Each number is 500 + 50 x the weight over its row's rms, rounded and kept within 0 to 999. Layers, rows and columns count from 0. Numbers have three digits each. The size before them is the row's rms in percent of the matrix's.

# down: layer 2 MLP down (transposed), 640x160, rms 0.0458, rows 258-300, columns 0-159
# up: layer 2 MLP up, 640x160, rms 0.187, rows 259-300, columns 0-159
down258 104:461507493493432507415472477545522483520549542415360498491561504583482545507480499634541506481488541489431543510563472552436421426535517552482411446610574447465466470454491498469504546508456552397504485523440486580556558476526401487471555516494504605465538485484486480495489522345533402596467523542484380549507513491622495535448504583506420511491512458497510525526467517478488524556576434515506466522519488464388486497517446545445508513507473479436508479545532524603537605521483444
up259 127:424522578443453499542489499510478511495470518405476463588489444433470508478500514541458647511475489523558497511457573537574493527438546537500518504549496473497523499469528514495557513554500521481560501427548560502556591385478468506497549528561428485479450568568532518521492474472415405558521565497545507530575531449541582539485637447444448547474576501563617513452504577469442564562476457499564488533567435578430492551587537517473534577531542421393436512539537450542453579545580504
down259 108:550480474556517458472458494483537514476544499557529478517573598507530542553503576498525383572498492498511565491533505519427526477558445447544434570454533557473402511496514431542422474472469523418456541452499384501530446518458482477386499504438477471618573515520489499467521542584517571526528560504576487469512499470512454410493465593575528459524451415443442521587479457429516484423598590518490515503529536514554594417434474508519448439527394539582502523516532495413491460408400496
up260 099:468523568535389470483480492518588436504576528527447453513590511497471476533472529538505492536440489481563609545540459617434444501624469541505464488476480439428446511473553438441482453554431489564485585483441560451536554522528536621489429446551593457536520487510487524481480496417507586471509497533471402476451447504474532438482497558571527463470410465519454458498462443639546489392449516548474503535522497477540540541531498527478539447557472483621502497530543581561432574532411485
down260 090:524493419480571512530512516492357565458420465505578535486403491531462523476572482481441565442587495481458438451477487379591542441395503469553538537477487554506554509577497535499486584450587482450516400532516427526461501497456439374514548578479416487468461459491530489491454496554481464551459510516557576476603613553497486552505472445504464559540530527508554510488557564394475540623498465472530518481491520507458425544492499534553489554488525552410455468478551415434513478505556523
up261 065:544428555543475568527531540495544525484478487532460473458482567394399460468509450498480522482454558555483518540478494458506439518547627474488458530418429553548419559493517566488620466551498500491402463508562563446445533501571428578500487537553577548389522524489456496534497511441469522473453495450482535439539533580541497500609524613570604518552468576497493429550473567443543467476533527579469356490417523520443505508407540522515490490479486501425441404545535448488485450528513499
down261 067:403499477489501521442560559384534564487561484492517445478465562480625532455506459486504417484579515422528492540505467554473545522451407563484538534459561451484535448399606488492459499498524556524561514470530554574471513447511534542564477465453428508533473433487547539561475455521522487531447488471539455521523497479505489549485539420465528712486418474474476539537626456440462524494488492386521529397480527475395551461492440528502515496494559528568477492473519415453608559456487478
up262 060:521486500491491596431589521424508476510538412498402507496533567493481499482562449523471517497418497429524526567485500475457427499512524520438452496362666463472482486528505506518506457483523533457499423486466484522535571555586412487478477450448445610586483490476511521330476467489479550548515492483670524423501515452465537500488565497471491468516521517535572556521528573493555516530461588489507510501534484465511402504516471447445631511505526498491544524517477664499468471504470476
down262 057:558455525489447596507513447536446499493575465479429463544488549470510480521462490488452488543478475373485563514480492515428476387503458534450477446450619420462472465491509448567526460537543525452425486534485488565557494583478444476465485430472439653443569521513481513352447522513445532535491501476571438513553493538506541478464561552498501478523542420472596534503568560479505511459471584495518510484533438485521392528505477523482571548572534465507551483500523714509552491443461546
up263 151:534532534566479453551513541484516479473490520522501472427462435529511540541571504439489507500460474543540502586551490541487490474489487520531474512524404473552453555425556535565605418494417504446483524507576494590401418507504423546467601583465468471546483524430459434510531588529498420442440548473527562473523494478344480586558513442436466521491520513432427415472465501590553491465476434407474423532506419526465506513528468513492350533463461424421495567447482519544511525479470598
down263 184:521512527612476454499494503489506504466503514567505478383424422527426563545519465487478545484489532478505537449549491510463517581610490426509495525444485451517445475471519564443609463486469496383531587551589491492461458412484460501539541549493493493504614455423501472484585511589531473458525530529568608460486447459485478526520548482381594399542504495552572427492435449578563519518476588430507461534515535564495426452571540466487460522428537513522477528488438551429523477508363518
up264 128:453487535519588429599454463456577631465466544475542489442442488463476455564437516486496557496452516435549512480507449521539474575481523406499536409453512479555417489505577536431507504502506612437534467491562426485463494545523406562371374427444434532503538495476584572488517513453461504520555620466566468450559530595428574542471416473483462438523592524529429501491504546501422573529517530459482464519567492495485478527519474528533533516501457505497472527560482412493440523531501408
down264 128:484544439513487554341623492517531494545486409518502517520531525522532507456531507533507482489514517512473508533507475472476484421443504572534489586490520575446582518457578404494471477468489448647561522523420576467482514501542610439533559567519617436490510536478430443611449549450523469490450429569470557549396437403563389520493560463505521489487542499464543494475516471567578427498464478510510476492480463455459606509520469466460450453495491522507584456412530478558564473463500463
up265 119:501535438488458479442585465496579431578394447553397523457490493588519497456514507426507519546560504538446450422493437481485500421510545539522537472517451467522597595490512380442507483550634561583476429483525465484471517575538451440467624598488438501519524511512500555449600486567575421497563440443394564497536437468523525499539469512451508512491482467496482498526483589569516583506537465442569415434482567485491501527496461543562493549506544506515472460501522521564474432536519588
down265 115:529492530571578513586516518484509561420604567515611497458550507515406547529590490603492435508469471525527546409464557549520477599457452485471443524481527554526509455543484624532466547451394452458501518502451565530535431416424530570594512404505518485465530483496464489477424478436477540532513552575508428409543543544410445458465472452534503526527489548477473498514537409460508446496513538490379496533482423506536608459505518544491461542445419574563487493531504447455484550524453432
up266 069:552500566449569433499438529491509526552467563560490533481486511443538510492622528520446447604492467487536458498586502527467423488535498522508518433512421429588520437526464501427499388475617491516472442515360484484449445531533541474494593427456480418466470442516469390549474477442608510531533599449533484483511542481505471569487385594429504362501541454533403403473478514509480520521567547537489536533509471422458532458437515479560442525490466484492485531511502474546510536563498556
down266 067:438482368555402552493600484492520477461544400512520485481544530574521542487419463464536579427526538508450592529383489459518556475492551509520492547511536562380492539479552489566532605506443507528549506533588509541549521480482486501501423534535476549514529524505490608444536535518383524480436386577466507451463412499448484374523598414544493591475482519458504572464495498492539478495459425446500448472435524540541488611557520523457534503538521488500473481518522558479525484428498406
up267 145:454592540479475552499521462478420491541487412477502512578546519471468505478525463558499577463471554502516531512500460463499456525454445572580493484436486465479499500520494529567527536590501422533483497445434550604465552359497523532521552494551444506561392579551473555486478460491484504470502502532598496477600533497471527514526568408523434536457625418446531488563461474579428517465537458531512578616507409530557437515543442552499596499452524498413412621465478434441466550488493554
down267 129:532365520541553492490499533485566508391525585517523480441494506500544516535489528476513426490527470519442465435501533540523506468580563487442456556544485545502461511491525504419519474343485582477530564506548474408520444660507466485504458533461468514485615494493538445555567557485428485517526517413384494502418455502521500475448436547442552505526409560572469508437579442459594544532471514497496480435516539500417560464456539486469412501557470486598597402525530513544543531537489467
up268 101:530343522499489506447539497505523554486624499581460517504495496481487445444594459483460503546509565472577536528526518386450532560584501547462558536532543458447526499490536524449409469496480421520498474479573481435509482507383576552452464507595575586470531486456476576433570480468482577526480524546498374472418488519487523403466505506395449511512481476501445493434451446434521445541530493473546523455473513438485493596534509415499551547494453492517499531541516561561426483643522420
down268 091:480596429494489480576505517545487463417478542452504387506400423468485492527485624484530525486525480437562489527482552635473464470449511477523445465534489527474496541544512455541540477584550560565568539512402545528434522476557453510489520497459400401581441455540417428550465480473566478435518489531458578490528563456476507504547551502482482494542577424449559456452467507540424466396553565504481383505541537542508480445468508553436549466618568489525458471576470433518486580438528508
up269 103:512543461574491487436447516516429486521478531473421486444493461455487526493477435485514470413568494529488506445413528478542575599431523478563517515577482389536533513553467559484496468525484455470511626511466431461446622453462463521482473512512477456496440511488512462511512552520552420505565533505530520411543635591423585503491505545482474492553548467414508542565491487525510500520532603403526479604527518415443471475550486454433502456414386427553400535497483514440492362499508512
down269 107:442494539510464398423440607551536482485566482525415502465495416490509500479508493436546479408585541527495433537463397479519553604490462462538464519572406514485533594601577536481534497504452446485572588440494490543489545482448490499540512430528452431445575584477530459426624523504509472492506458448576460374481481543467570455544517511440483498518527495386484580515559506524434520523417546453450444597515517558494559468531547426465524508500473494526406488503478606510496518479543514
up270 072:496499466492455524493558567446507510539502441501496532483440479463477480538479401503469496472479508515505467481526493502558557588471535539516529624450490530504502524570473579491432538528446490542470532420449467493499546595493416579443443498533433438543450478553532503436541452507559534514469491499563493469489587525477671551524501591513475437572494450412578506507450547577489537478351605547413425578472480490557492477559500490418524538395404378476460471480468568540447482461552490
down270 076:481511432532501508451530581461489543494513452489485425506473553476459479405529489469441484497525507452501455540459405460474577654488514537563564488555494546539521503551497494527448515526474435470456492561523503570477528530402464603512544446384431522402511521532593506404575447541585551461456536468588563553555465537511546453486448562525488400506480484361517588516508440576574511427407542550469406513471459516531525495603490464473534550450493428484480518532393515529492497473514542
up271 108:435619505521515563431616498452498515494558561564428382557521547492464533497515449471539452545476571462534482343399477546539473542339436555528542495516558441488500433538547496505539552480516597518574542449506501543505446381471443487428512538547498470545457521546484551494510608598562378436479500517476565456516472507560466500464560441520505521464595494517562427492597498456542551527479454465525526541481559501390417503525485528512496489463506523482498512534473479510510501522520499
down271 104:528493515483337556501394582522504613491408515530533512454497509465411477487636546601465400503504576441510474499424494541495516553538483472520447553562469422467497534360446449553530456481582508471462507461482489543550483560528593482497491544512487533491598546533428499436504473501430527544431482527496490566479475557468425528445489562566464457486462459536436516555495533471488399482509541550509592478496554508480551564491499351467466517520502530547446621510462506445491535500492516
up272 076:460422607583487531446531538482546440416563501562498528550447520512470557547438473406471476513550506546516517496468600495425504511518517482509601505517351458433456482530451466507512403538482542545447513559436516523481469452399500402494505593481515531575408506431466542505501482419502512440489513524451497474542405544543454512559459608426503518471462496482491488515483510461437484532587544509526492510356561511513563496451579456500556559535428483565522546610490499507452500475364510
down272 083:489523376541549517352582514470497502525554529466476453549500572498530534537446511490468591467550525465542492505487436582448428553499474529435395451568565570467443486539534510520462507510507496470481486482473551489480474411430529476564521621419538459483425442344505528596543516515545442490510473535452510442540504525574504460523442482448467580484488516514557526497574502496603440498528439478454564480365455542550476550498410549456564506541431527437573504498482609564478502511474525
up273 107:523528524473465565579558445401540407519434472486374469542505536409574473577464503587479524514387563519465474452506471550493569518519541447510489513524435434480493474457426573462549669510534523463602581527485467460567510519482489507456497477483529465521499598440497564496545506541568486482479503460472528588527603534555478516466524453576423541460584525468537592479491564564512519500534504514537505493497425446509442534423572570442564502564543492523500496495498441540520376463433572
down273 098:539412480528533458407512513580448581533512480425586581446528492604447558440556534403551468521536505532537528524502543488524531469505419574523554559474556590538539533599541512495433298519524449486454458500506518450469479499519534530543463582519514521431502384578474450511562548463407512510492507533519463436449426492433506455538561499447519482533478466503488444523508489527467457505499523471501496532584548546484635467520420409534466526419433468507453544459433487461483579521567501
up274 103:489500584487543492468425584580451505419538565551580485567505477466551526462541517472573526462509526503482481417428529449454525559411481491506553508405569535559538500457545535538541410511417468485457591516554522421461393482534545482534484515540536387347443516573539446572438518466524473450467446488447433471480578485523426491481479559499503480576448554551429513539470493425565417497526510506492494574457495548472527503489547444508402463547553517477425515470448366536436423491485517
down274 109:521460418524446583482507453542480523481504568541614378390555488463609605516519534464481582476455573532535445491501441560504517530506570572470451503493489490507444460551550551559519429495527423366512460448487484577567455524479573530441487453502475499463480547494549558550499551499468526532454479466507508519493473508556547479548513568558444572458383519506517488436492479518504496538542485493461460480513427488554481413493499510475528515501430558563489637461525339438366512525547463
up275 096:475483606429418569397511528447585414585541545475407513463508599546458506537548492498549607513402471533554555519478505420481530459557511548428451500487607553432391495465549544496508503388461490469455490461570463507519465511535447495622514533497462516555490546463470558575475521477542555523492483486639454362504526489517480527534514541469525499475457545474567522539533513534469518504468555452469533513547475564460463500530508394532390537465484557404537532488542473577518431539503495
down275 099:481418487551509455478539470458548460587547493502550512469473585514497502471569488485450445520523452462515553579551418555460494457449445506456483506555466473501460472416484508469509474498425539426460444459435485504551423402481406454656485516557527483503487518542499483584397594506518574530441528486519568520519516538539485561524595506523515611545408579419525550590536498452496518515435561507443559444587463439439513537445498379510531624486472537468495483507582462433456517520523577
up276 111:396421532529476533486612492512564516438556543563377537545409630462400515566505484551512486514445394543520413523548503534402550555517547499523533519497477490487498526428551543546510549517528577564517507504446502570516558480503497499494445426488513472519567516522489524432501472438478581519448421561522544462502431472476464464531529552476531457462490440497450521542520487493533502466473463532397502445579562490482511524495614477461461478586541432520593582576461527581382596539438444
down276 108:589622470499497547489460523448455502469478481509509398516528526477590523495533566449423546517601512512548552501516416448572418431540538520504533459479560520501460448637553461470529412573537484409582424505518499452467422441514512481455528523516483527369466508547527456525424480522487458519507557525437450473569550475472528553518494532463467531533551570498554532409491480508496461491513481420649533534431403574450436569489417453565496544440494528475442456484572511505567412474511536
up277 086:496447632558527606493548526495541453507499528486487516520523480498444470574463389480531505424425498609512606416382499421558550512474468429505561521459500481449463474426518508463525481505430451447525604409469501543485459555549491462476485487510454529580441532455461569462599561474448563473494555505506465428456482533487557519507483455570498552546510571476495594443467540446525558492585507546595403544515475455445551502534392521461550423469481485540485541392521392529503533485502521
down277 096:465464493537468494525445460476464417527485408437533625451407604541527610468465486462515462466453601465439574551409526493496596455540537499443516537552495509498519502492473421533558471583518516512480487495537469525496481560540392507483524405498517509497518475435387501618477478500471533500463458451540464463473618446489529442586557505561455410540389513501526469482532574477522506498484604580441499529533624498466557473519472495423568488497511492496568453556452414491510519459588490
up278 103:473493608460484612434485551490427469456483434532501506522374585468555554548522496433557525562487528629537471593414523477462473473490573484461560557508527465524457495429515461507509519451452485500460447440577477504423506573538410547459488579458450576517533530496555567511477513469486532482493471552487500473476454575445472570464531521577526477519424531491539504596559522461424482377485572597417485438554386580507496517509491498482520574431402553461502580496569517566515522530506518
down278 105:517519466611502476444453558467527500589515456468560522537494483596569493503518464507486538452506557416485479489564500502458420521505434556490506492506515422498528563466444536528558568497514444398451437498500521459459523368469529581537486438508466588456505478488496512609400474594506437484504555499579501550447419484439473477462591603509555602519418475551459569533430463439571484397460587460510473483601609512499491427557528476532507474480467526498570501522439416514511466427495556
up279 121:522477484584454453501467514450445466556434457507538452489451417530435492559413386514495474437528464502484404505442480560538537469519490497548512611501525517551407481512378531428466510514425502583576469478525597495537575490594496524446529477543418505502589505537518467504545493511498550543529538449508504442460458499488545597513606610447585394471446567531497408499490346489526524542484481593442534477523523514466443564549478522529536463482514550508498532588528494506529513512460383
down279 125:533473572475538462443391465544485506542429445573513497593525517566511498425482443507544510469504567432565410520599462496504419491536502553584532516614573512567493496547320535517473532502495444510496468477488554559610458678514582523450386529519394504378500466485477546460544463454473500437459484524488475474466521517488444526591500557535497504482557476443468506551563403498506498508474441544485521554502512532457485446525503439561470509494533561487477528488450445512549436501481455
up280 091:593492440514530509565522453465611504391481472530432450463540508486467451466464427606486548502490483479506441535543445489485484620449550467458519493417591487402480558464523532530513472510509482584497555454465599528459466467514434511456511450442513537505459307512434580421542534432508571512442443537559490492483525561429571545488550538424471510552482541441572501518554478500456510602493520428437558412484510487540515462534521451490597489556484584528550464511505519539515483485389468
down280 093:520490450446472548493504469540459583415525584511340569503434491531465537524474448566381568459536495462555454517515476483546504546518526484445443492451494478461545533538426484554555519562486422439563497527464638564541506508532449550556506466525458478493481485455457545562485504510478542485510485464503503455541562521486542452478559597519515514467523545473422454525531398444455507495543496378440501516617501428525492529380489573475466570440533501482497420571539600491588578497373481
up281 087:489458584476421555417414454453560479459468532547490484507469454452455526529463435446506543537467444496504430472490515428478594459541552544496448478491491624500473651449595578531585495464406482492481498508538540496498460481513486482504483478479506476508425525521461489602489505449531561475479538532491395432424582531502511527475475555478523519524392490520433602560457437469435567541497514534369431487570502573443568508512459483500530565586442518454520468450481419588436408522534555
down281 104:466503598472420492420440527499493476553446528507601509512447533458514571435574516461507501487464436552601409525549517501491583553486537538532559483569521553592469527487506544523443431521491446464556468506511482463482492483516468491602469518477515463526447498502430528467528478507491483434473512536480597462550529508528520577452567525454497567524322548457494537490501435490461447548533502522431494477559474551501512466529489492541479583555393529478404548475588320378411457527565544
up282 034:456500570515491536514486554496464494506463512449530597559439444505430525425531493439494507496444573459348593507512490476549588470543616490504465435437518527548477393618497534484490546355542374580551474489577528483479521530491450489485535496516555519567457507485466478549499534525448546435426478519437420487513602471441487487489591500438449452550475467566512541536459518437513482491453441515556445598566415513606554555483510564444561488452484531548475527433543503487549521508495536
down282 031:496586546445516594548479508500598374412500439570483525463538569527572452364455556421506557605421447529395506503507516507526515500517542501512477474484584433537497559506529543519502501443504473544509466473512484485489502666456501523553474540446531516510537456574535453505480534560548484551582490483484472504457456501428494512434474529535489430583517580502444581431501523488534571541413545481481450450532449556536479586446508430498417507508501507552405497472581546486419474421426566
up283 085:558404527489411437473479510474509396477583500530592529480420510474455477500491435531524528497572474562479583518390555459463606537509492539502497558438463517482404569532492504498381488544525569522568493413446589511484543440508448444474491563431479465480415370553498462479484484461432535455453397463499510498489504481511579501546651447533507427504459522542511403477489517582518580536487464644438470544492480461467570506544465513503508466499506556516536488537551434505516536506425508
down283 089:439431415594488434520485517491482475556410502500508580474602450537543445505468441430519451481565527464493444433536464536554530510460567566460506485492496449471463437491573573507453541470569469557425468548494431523520454617573539467504530449435556504484425523556489477588572456520533476525545505568520409478499463482548474501514410472579538465527462577457601553488588487438505493625567551526497469507499572489529456550536455471599504401532478569454519522475362451526509438437454486
up284 080:484485464484442422542485515408544518494490494486415570395535459573467524510550363455491509503517427533522518492490500551536435489580544496465541619440486410486444547465524483467514447541507491445537511481647426473509558555555422504466538563490533487472484524544450530494538461528599528585537446447520510511490540477443425481524535592381480462629424500530461496449553522486548541538469410567410520485487543391471502494509628467490551486476475503511453426415435501550545506454519503
down284 090:503505494512517511539467500485513540488518478460472628532481564478412426519484478534573497440478376490486565532501440517493562508586514558415382469542476550439543473419477401561530609564484477523569494543535531507534449486494573509534468550504553442399537397460490495476540471550618435524452388489567555466522501500444436481492477549426519516536519504529561477577454495423468515526472366503485521542477470462496494441595484515483367499498548509551482478563442449510584588502572517
up285 093:491470524442574493476444450418528433635489507439506486538513479456477523577479496563442473422513480494495468448356552539453514535435438485539541435524450442457462585506477457512571505608412496529603520496527523526531540505504541446505565541532460473550414520519514552542494627487483352496496558485465533514475518580508453509459526486395440579524557463539474499560490487446566440524585396519516503570528419536490448509528498521540452423473442548528486549476444463476510414399426502
down285 093:553508501577508528539485563486607502483498511344465529455414456487536442464553593509462450412501467439502487448471508555562488496426492478504476499522551477482411583599404460487532541563473600525579398539457537495484512494571512463531449599527558540514519484521539565513479422495496356512485552474552556406478499474525430481496529506423522507520492511529488497573486457539554557530573388506517463552451469465419585436494451501557566397442553450569484496468428520523563548480498495
up286 141:520516587443536573521539499491542485472544528613572512503505500600423514524497450383568513493477450533459588514411461436446513487540428492457529478504539543558466459463536486524482525414492544451420568486485555435416412592498464443508559482536521473447535465518586539487573527419518509454423475513491403455532535467550562464473326531516521495598415519503458514536443554499496545461440441458508405458420552556503565564463418488510485491495491561524509577514454397537500468458537495
down286 143:514555525558462560594549465507509469473566614564541555451479564631493544496440584458582479504496472493521530500390465459524561497564500429531470499520558611437410492491538402463537482329489531372459502499522509491518437570547461503429521521480452441585509497475457551460496559490476494464396502539481489483515523489513491457450495449470429535533389549493504499533502508542576535478543508493502425545443521548483577531498440490465556460448477563486464514550442340499510529566511476
up287 103:549455552457486480511607580487513406423453388451511521473466549532526514486519569499508554574495449576515547546516574444502480403500492566488476557555491533566573491498506526601513509538530556487513341448440447488511449488459485528515559553485464539519451541575601541468403465399478473433485525508420515504509529488482489495432515469435497448484499554507497533503460470478490428475365567486449531426561445531475535505536447457520400610493459517519408542433545514555461574474450389
down287 121:474462521466467585473622475456543475535563473418524553549486413452504498389489587562499532562492482500499482550473575505479455510452486485502455509493542454481562518446505574556563528536519530470550472416453456522530560435443360554493422513493468469544421558498568488516432534482536521473493602580469500478563638506596492504546511479530586465577558473490526586524425458501510476494430527500540495396577457445537462492501512463485528531456484512527486567354493469496526487403372488
up288 093:533497560613488514546462527512547531491469515515477543451466534552492482488538519440480557647482509506475510498587488541479509471511542463520498537415488601497524580476495460449403473475529513550453460572494402331471435545536378473420471402534493473453593492543519511576365479500481523547493471537472441476420496475579526504549468553531594479529491500495488552461493517496430653577429565542462426422536576478529537597474549448510489442523523485526519484494498470504486541431524501
down288 093:522450426422439534455497463497460492498499482544516447506532474484553504563398485492483386401530467512506495526498557443514527529503486541431540444538521443495527469518455603528574385522486503467544480457474590670571523508512626556576542555470508513581468536456441579467656423472528469447483486409530545526589453495443507459477504469450443474458485562512535504541567482522537403474596513489509546546482395512469499380454471508530435580532476448495535491505496485566537495526480503
up289 060:465511483513511467442594595448470561559484527499455432550438563547498597509486471450549469484512605496535620363429507449578473537405528474549514505507551483567409551472464464451463464446453550503440537447462469453474489402510505469534503572510499536590387598451487524509389450590581540508542523461426466487555516605523518553481507518483448522486450474512563514511511484502543463490440411521494559516418521499434411522528470551410498532511453534500513471455500610447556520472508442
down289 062:526497443519460526516593543502482546541567471499524452563406522461463589513495493458512451486512550554471676424520497486546473522443552522578533516460418483496432525484552466518487389438475543521430553449484522539470496491528531455594495554542514503472400472495481453496431502578545558561495478570452429528571408578542454507470516518504507554534432465519500475513499446537501482447474398496486489554308540529434397555574580497495478508578502507493491490561475585451552496395501452
up290 069:526483502470494477516529570473571499488500468392542500453476516601514473607403503506506412475477467574406483458499566416567463428462496509473482588464546487520458510481530437497449495363477529480469509556580524500532507534506414481445450456497520493488450514511516426575518529524496544469452512416467471464496663509630572438501440495452527511510406536503503494634431543471473517443481552487529444347511537587467549433454493554549478480451546471525550564530498441430485499518451458
down290 073:465497463442583593486522490483592595421554538474578459559566516572540553480462535445579475550498482430562528573634478543538484520442510520500513569477565503444628578442519518497539410392468450514481470426510473534575483515428470493523429543495455517425484578468462424561464450517474501490460530470505478542511506456561514465444503436396619468507502501517505485553481492515490471523552474494488496412544529408534595509488496547516386478415476433562545525531463468513451478430547405
up291 120:559482560530646511492492468447420580519498559460493402521542545418503483464397505528473470426436552534437473440451411533580501507459504446488576469465528434523547495554499459472569477532427511486508581508547554561439487450472488500516547456463561589506449368450488529473482589457450526505520574414458549535597548569589595515465547506464497541589524508520510554517542555467587414513583447437564541563455491494465485495386523540407499485477522540533499528505486440501488486461446524
down291 130:553470411469481482487520529526501609430462514528500553546539516489412593496553464473474522460611467441516449476498516579458436605428464513478460494443523566517466458524532539484534506458496414448500441513556480527422531417530556570518518494569521514474489499529383559615426506510607490490490470449568507521627522428399577518560511524455546593510513529578510548532390444515436550507532521454422476544454497472500509493386407510406533491464481589511542517535475434488481543472465455
up292 092:468496501532460601542477525468471482522472479534418534422516506496506422491537402606497474489472527482511444478513487494513492591408595608517506533523571507398478511447423529480458483482496537506537457575637520530433481523563332472488480523518558438505573487536468473432465421454593527471502508561513522415500460434448569367503531564379486533514477499446532431574485563486485542597457456502541487545467542413501498563572545502511448526504453460557570531510483534507460539521431508
down292 112:580484463479362530555478511490433497565507562539422434483538518450536497478524424555478466389538531472578494530547508504537489538377521521554339549448524494478527512531480522523519528494526435434548456546566523553464400534497417479477492544440444521547495548518505457507481497497455515507475541539475400514537508508511507521553519479445486529508501432443556447525495475486520394483511487514563569546590477421587615571490616448534395501476533466545490486471460487478466639623447459
up293 088:498524594492540514502518477464645503559389573519480490427510538472462512417505532502503494598555657442413467477526479462435540414545554464525465566479513487538433426484462471496528450484491486507539472515510464577405495551535565472536510509488493494474495508447504537427458521405527482509538505465492462519507503483550402506472427464625547406537496590451425448578493559488703472477483466521526543405435505513504489494444518396517442519472492548535531572550523487478475531512502529
down293 091:446449534576475572498450518547599472557502465445503459515428453561599502473498523430469471490512492403476516486565474487504422616527432437472469477476619526500581477449366500541556550491558546533512510513611474621511479521452545471476502483560500502456466473422467506438594494406504472505564447511508574457473475491483455544458478466553593428539533445510455399572429540483491516460550433568513468474499560544485523562496481370477583580497573541506464553520558458505565466536470465
up294 118:537578519487440555560522569627445410512465450550476534558494463516485569487510521469521521601509463532486538562489582515514489476519524576407495573504413532432558516541533374586446498438514497527456506474454453513506450481456482547483465470498393561470502488472367535558412416482472454528545466520535595475514477485486460501574467452582496415450482413582531424523530470538460506583534537552539520458416554493455400429469419438469523501476549535536495388449510415513522482511533486
down294 103:508407515484525445449465507450538555519520492499478481522525524489487471529446503485449473429505570477530425356518415456453512490491439440586547418522489455575495472419461600409561527549529482498507519508546596498545535470533561503521531549551590432592500479567576426403522542520531543453429541525405475552470486467511449512454528556409540523550568545457454575490455523481497530452405498433472488521521437461544571566461623564519420522515483441495517593471477609507559544442475438
up295 114:450553591465484484459500474457516530472475607578394503599414552573566474523439493533469447491403443452467486530540507447506511529513502518469512488373596489494443416456521481493546493475424535474469571431492527514436536507497390549489537484402554477541426578524478409466556566531511476467555536407500495427497475586505622412519505427582424606537490496504508509539540478553503532491449490474570528491533514566463456530541534602555548485534441516495555556500518474424538451570554518
down295 112:518542522500522520516543496549529474483517534457487522486455599558528605487530536506482428569552467495585468480459518582494493487496449524403477560633533517521475547543508532396549527409529465581504548564527511494547494507504566494497504488542456457542561419451450519493452448485469464488542467515452469546411510523534441481339434522427502495355536424547519561424508560505434553517488548471460509466498539354454544379436468534412566453489508566528415572495458549464469477529555535
up296 100:519443544547538490474572516483456578599489497499536525477520444551458500421493480478482500441476515476503421439518531535540498539536607524511576523555466474415520500500461589530503474408490466511434612466592490484543533462466397591462365460585530519500433473443512518517592516464470446502462520521592564450473518534477607492570503518555519491548543423456518493457616519484427554446500505496555530548483504469550414469511481458488452528465423392537419628523429547460428412523531506
down296 120:511535487623449433460498574492591561497507524505529549490481447544522467418482488429552524442448492485558464510508490525459446541512566411499481495538444499471546461486477611519439487509503455511507584450408484557506520536463468548538391431492501593520531613502532481459568536500523509469531472527543534471546492477521556451567421515509507421538501522426441488498528481465471484411451435571534605526485464524509458417525518428563524538428422468537271529564486611507520559524475521
up297 127:630531512483547483563506438501549516573509471533626534529470535595438464448503459511456597453500505508585479461453493491479537564475580601454552448577516435512407476467486446428478556497456564487479421467517559528521492493401617427498510564572436526514551481545469586425521505551485536536572416519582457481477445488462492426582496561477515516484533516582464426471524485390529512482432501497513474481485589568458534495487403558402471544482514487491566584489467503514481507582542561
down297 111:447398484535523465443555557453487437455466452480376542532487449444596549461497527480556446561553537483455476539552547534522474445553501494579410592466504577494618516580463559616515465425551524600517518549473547575494559591516381598585507441451477469535420544474518451539508516411524507495429482513428490534501528500541455530480426489556472452506454468441525478565495499547504461511482423499419540446523458446498429532485599429580450521493526581509446462475546495470488474463490465
up298 122:479482495520510483460509443502471463486515594511425447480431603555532577492527494497500475449477595468522491545510556417619517539438512531510499443451483469539499579507415526576551487415514417378514535530593441479515485464516395496466501483484561479551505558437453453485492551541545474488504540499517457499523573510433529432476522475403546498547566571515545564620478454563611454472584460459590478543460539476544403483538548510487476400504363431466497552502390567507531500518465509
down298 116:525540512550434456522543465498518537494517486395433573432411497550564520438575516492502499472465480471543412491486518654486473561620469505460517521450479524519517584501508558363564528472579514391555557496574477506482525521457506509472492465429495459540600540522483408519558438531477489509502519502465569542433359572495526542480567432529437536577435567501437499461555460464531505561509503481449402502436548569381536496505514471395479492547512578536439517477433455509489510518508498
up299 094:495501425482473396471477606493489547489540556453433541448492575485506522452545560547545512677488568463595562497425430511552471452456480577415511488533432451500513463553506490433526542453523466537498475479510546469501436493470486490547516602485462529525487568468506429482587532529520478489492512528450509521349551591461474449516480519463457529486505532563427473594578464410593533423515508485483551614420415492531508558527421445461440518523542455517414469470486554472526512603514501
down299 091:508527564617525650495531453583517534476471491601531557522530376561461506510556420429435520460379452486578452492548556478446467512453496411620430490492512488463513539477501481575492409523525528533484554476468490532528549539524495546518472494528627504514444533492459457477463474408482501528499466568488561406487421499516491532496471476443533426450464461499504484452478545545390458630557523504492531468540614467497504461464534598531510583474476555517566478482521400456471502450495483
up300 078:573434483471467486458521478444477497477509490493514510477460461394459427522459515531527561434492489490470519414515468478548514529516510456521508557499572487399532541523627551464390512503531524483453574410550430502525432540514447632434464509465497422501505532531506539509542560479535450576526492444451505540460600436419538422549476519566537550491483499475519532548545409559540497573481537552576441376392479493547442578511444515436537488468493452487383517517442557461383491550490608
down300 094:532491567432505499430500478513488380453535465579546524480536498469525440529464631543520539482549516503558456553485470446493471548466449404511495519495596496385593528536547488476454542527541537498447581440456505538591468528537524591417568498471524462425492486520499526568575523538547414542577483496497511468511510485422544473480464581450468525490519556440510571545495450540551430477451629542517448400454480462564515429522495528397527540479443463541410443442442486366471540504538570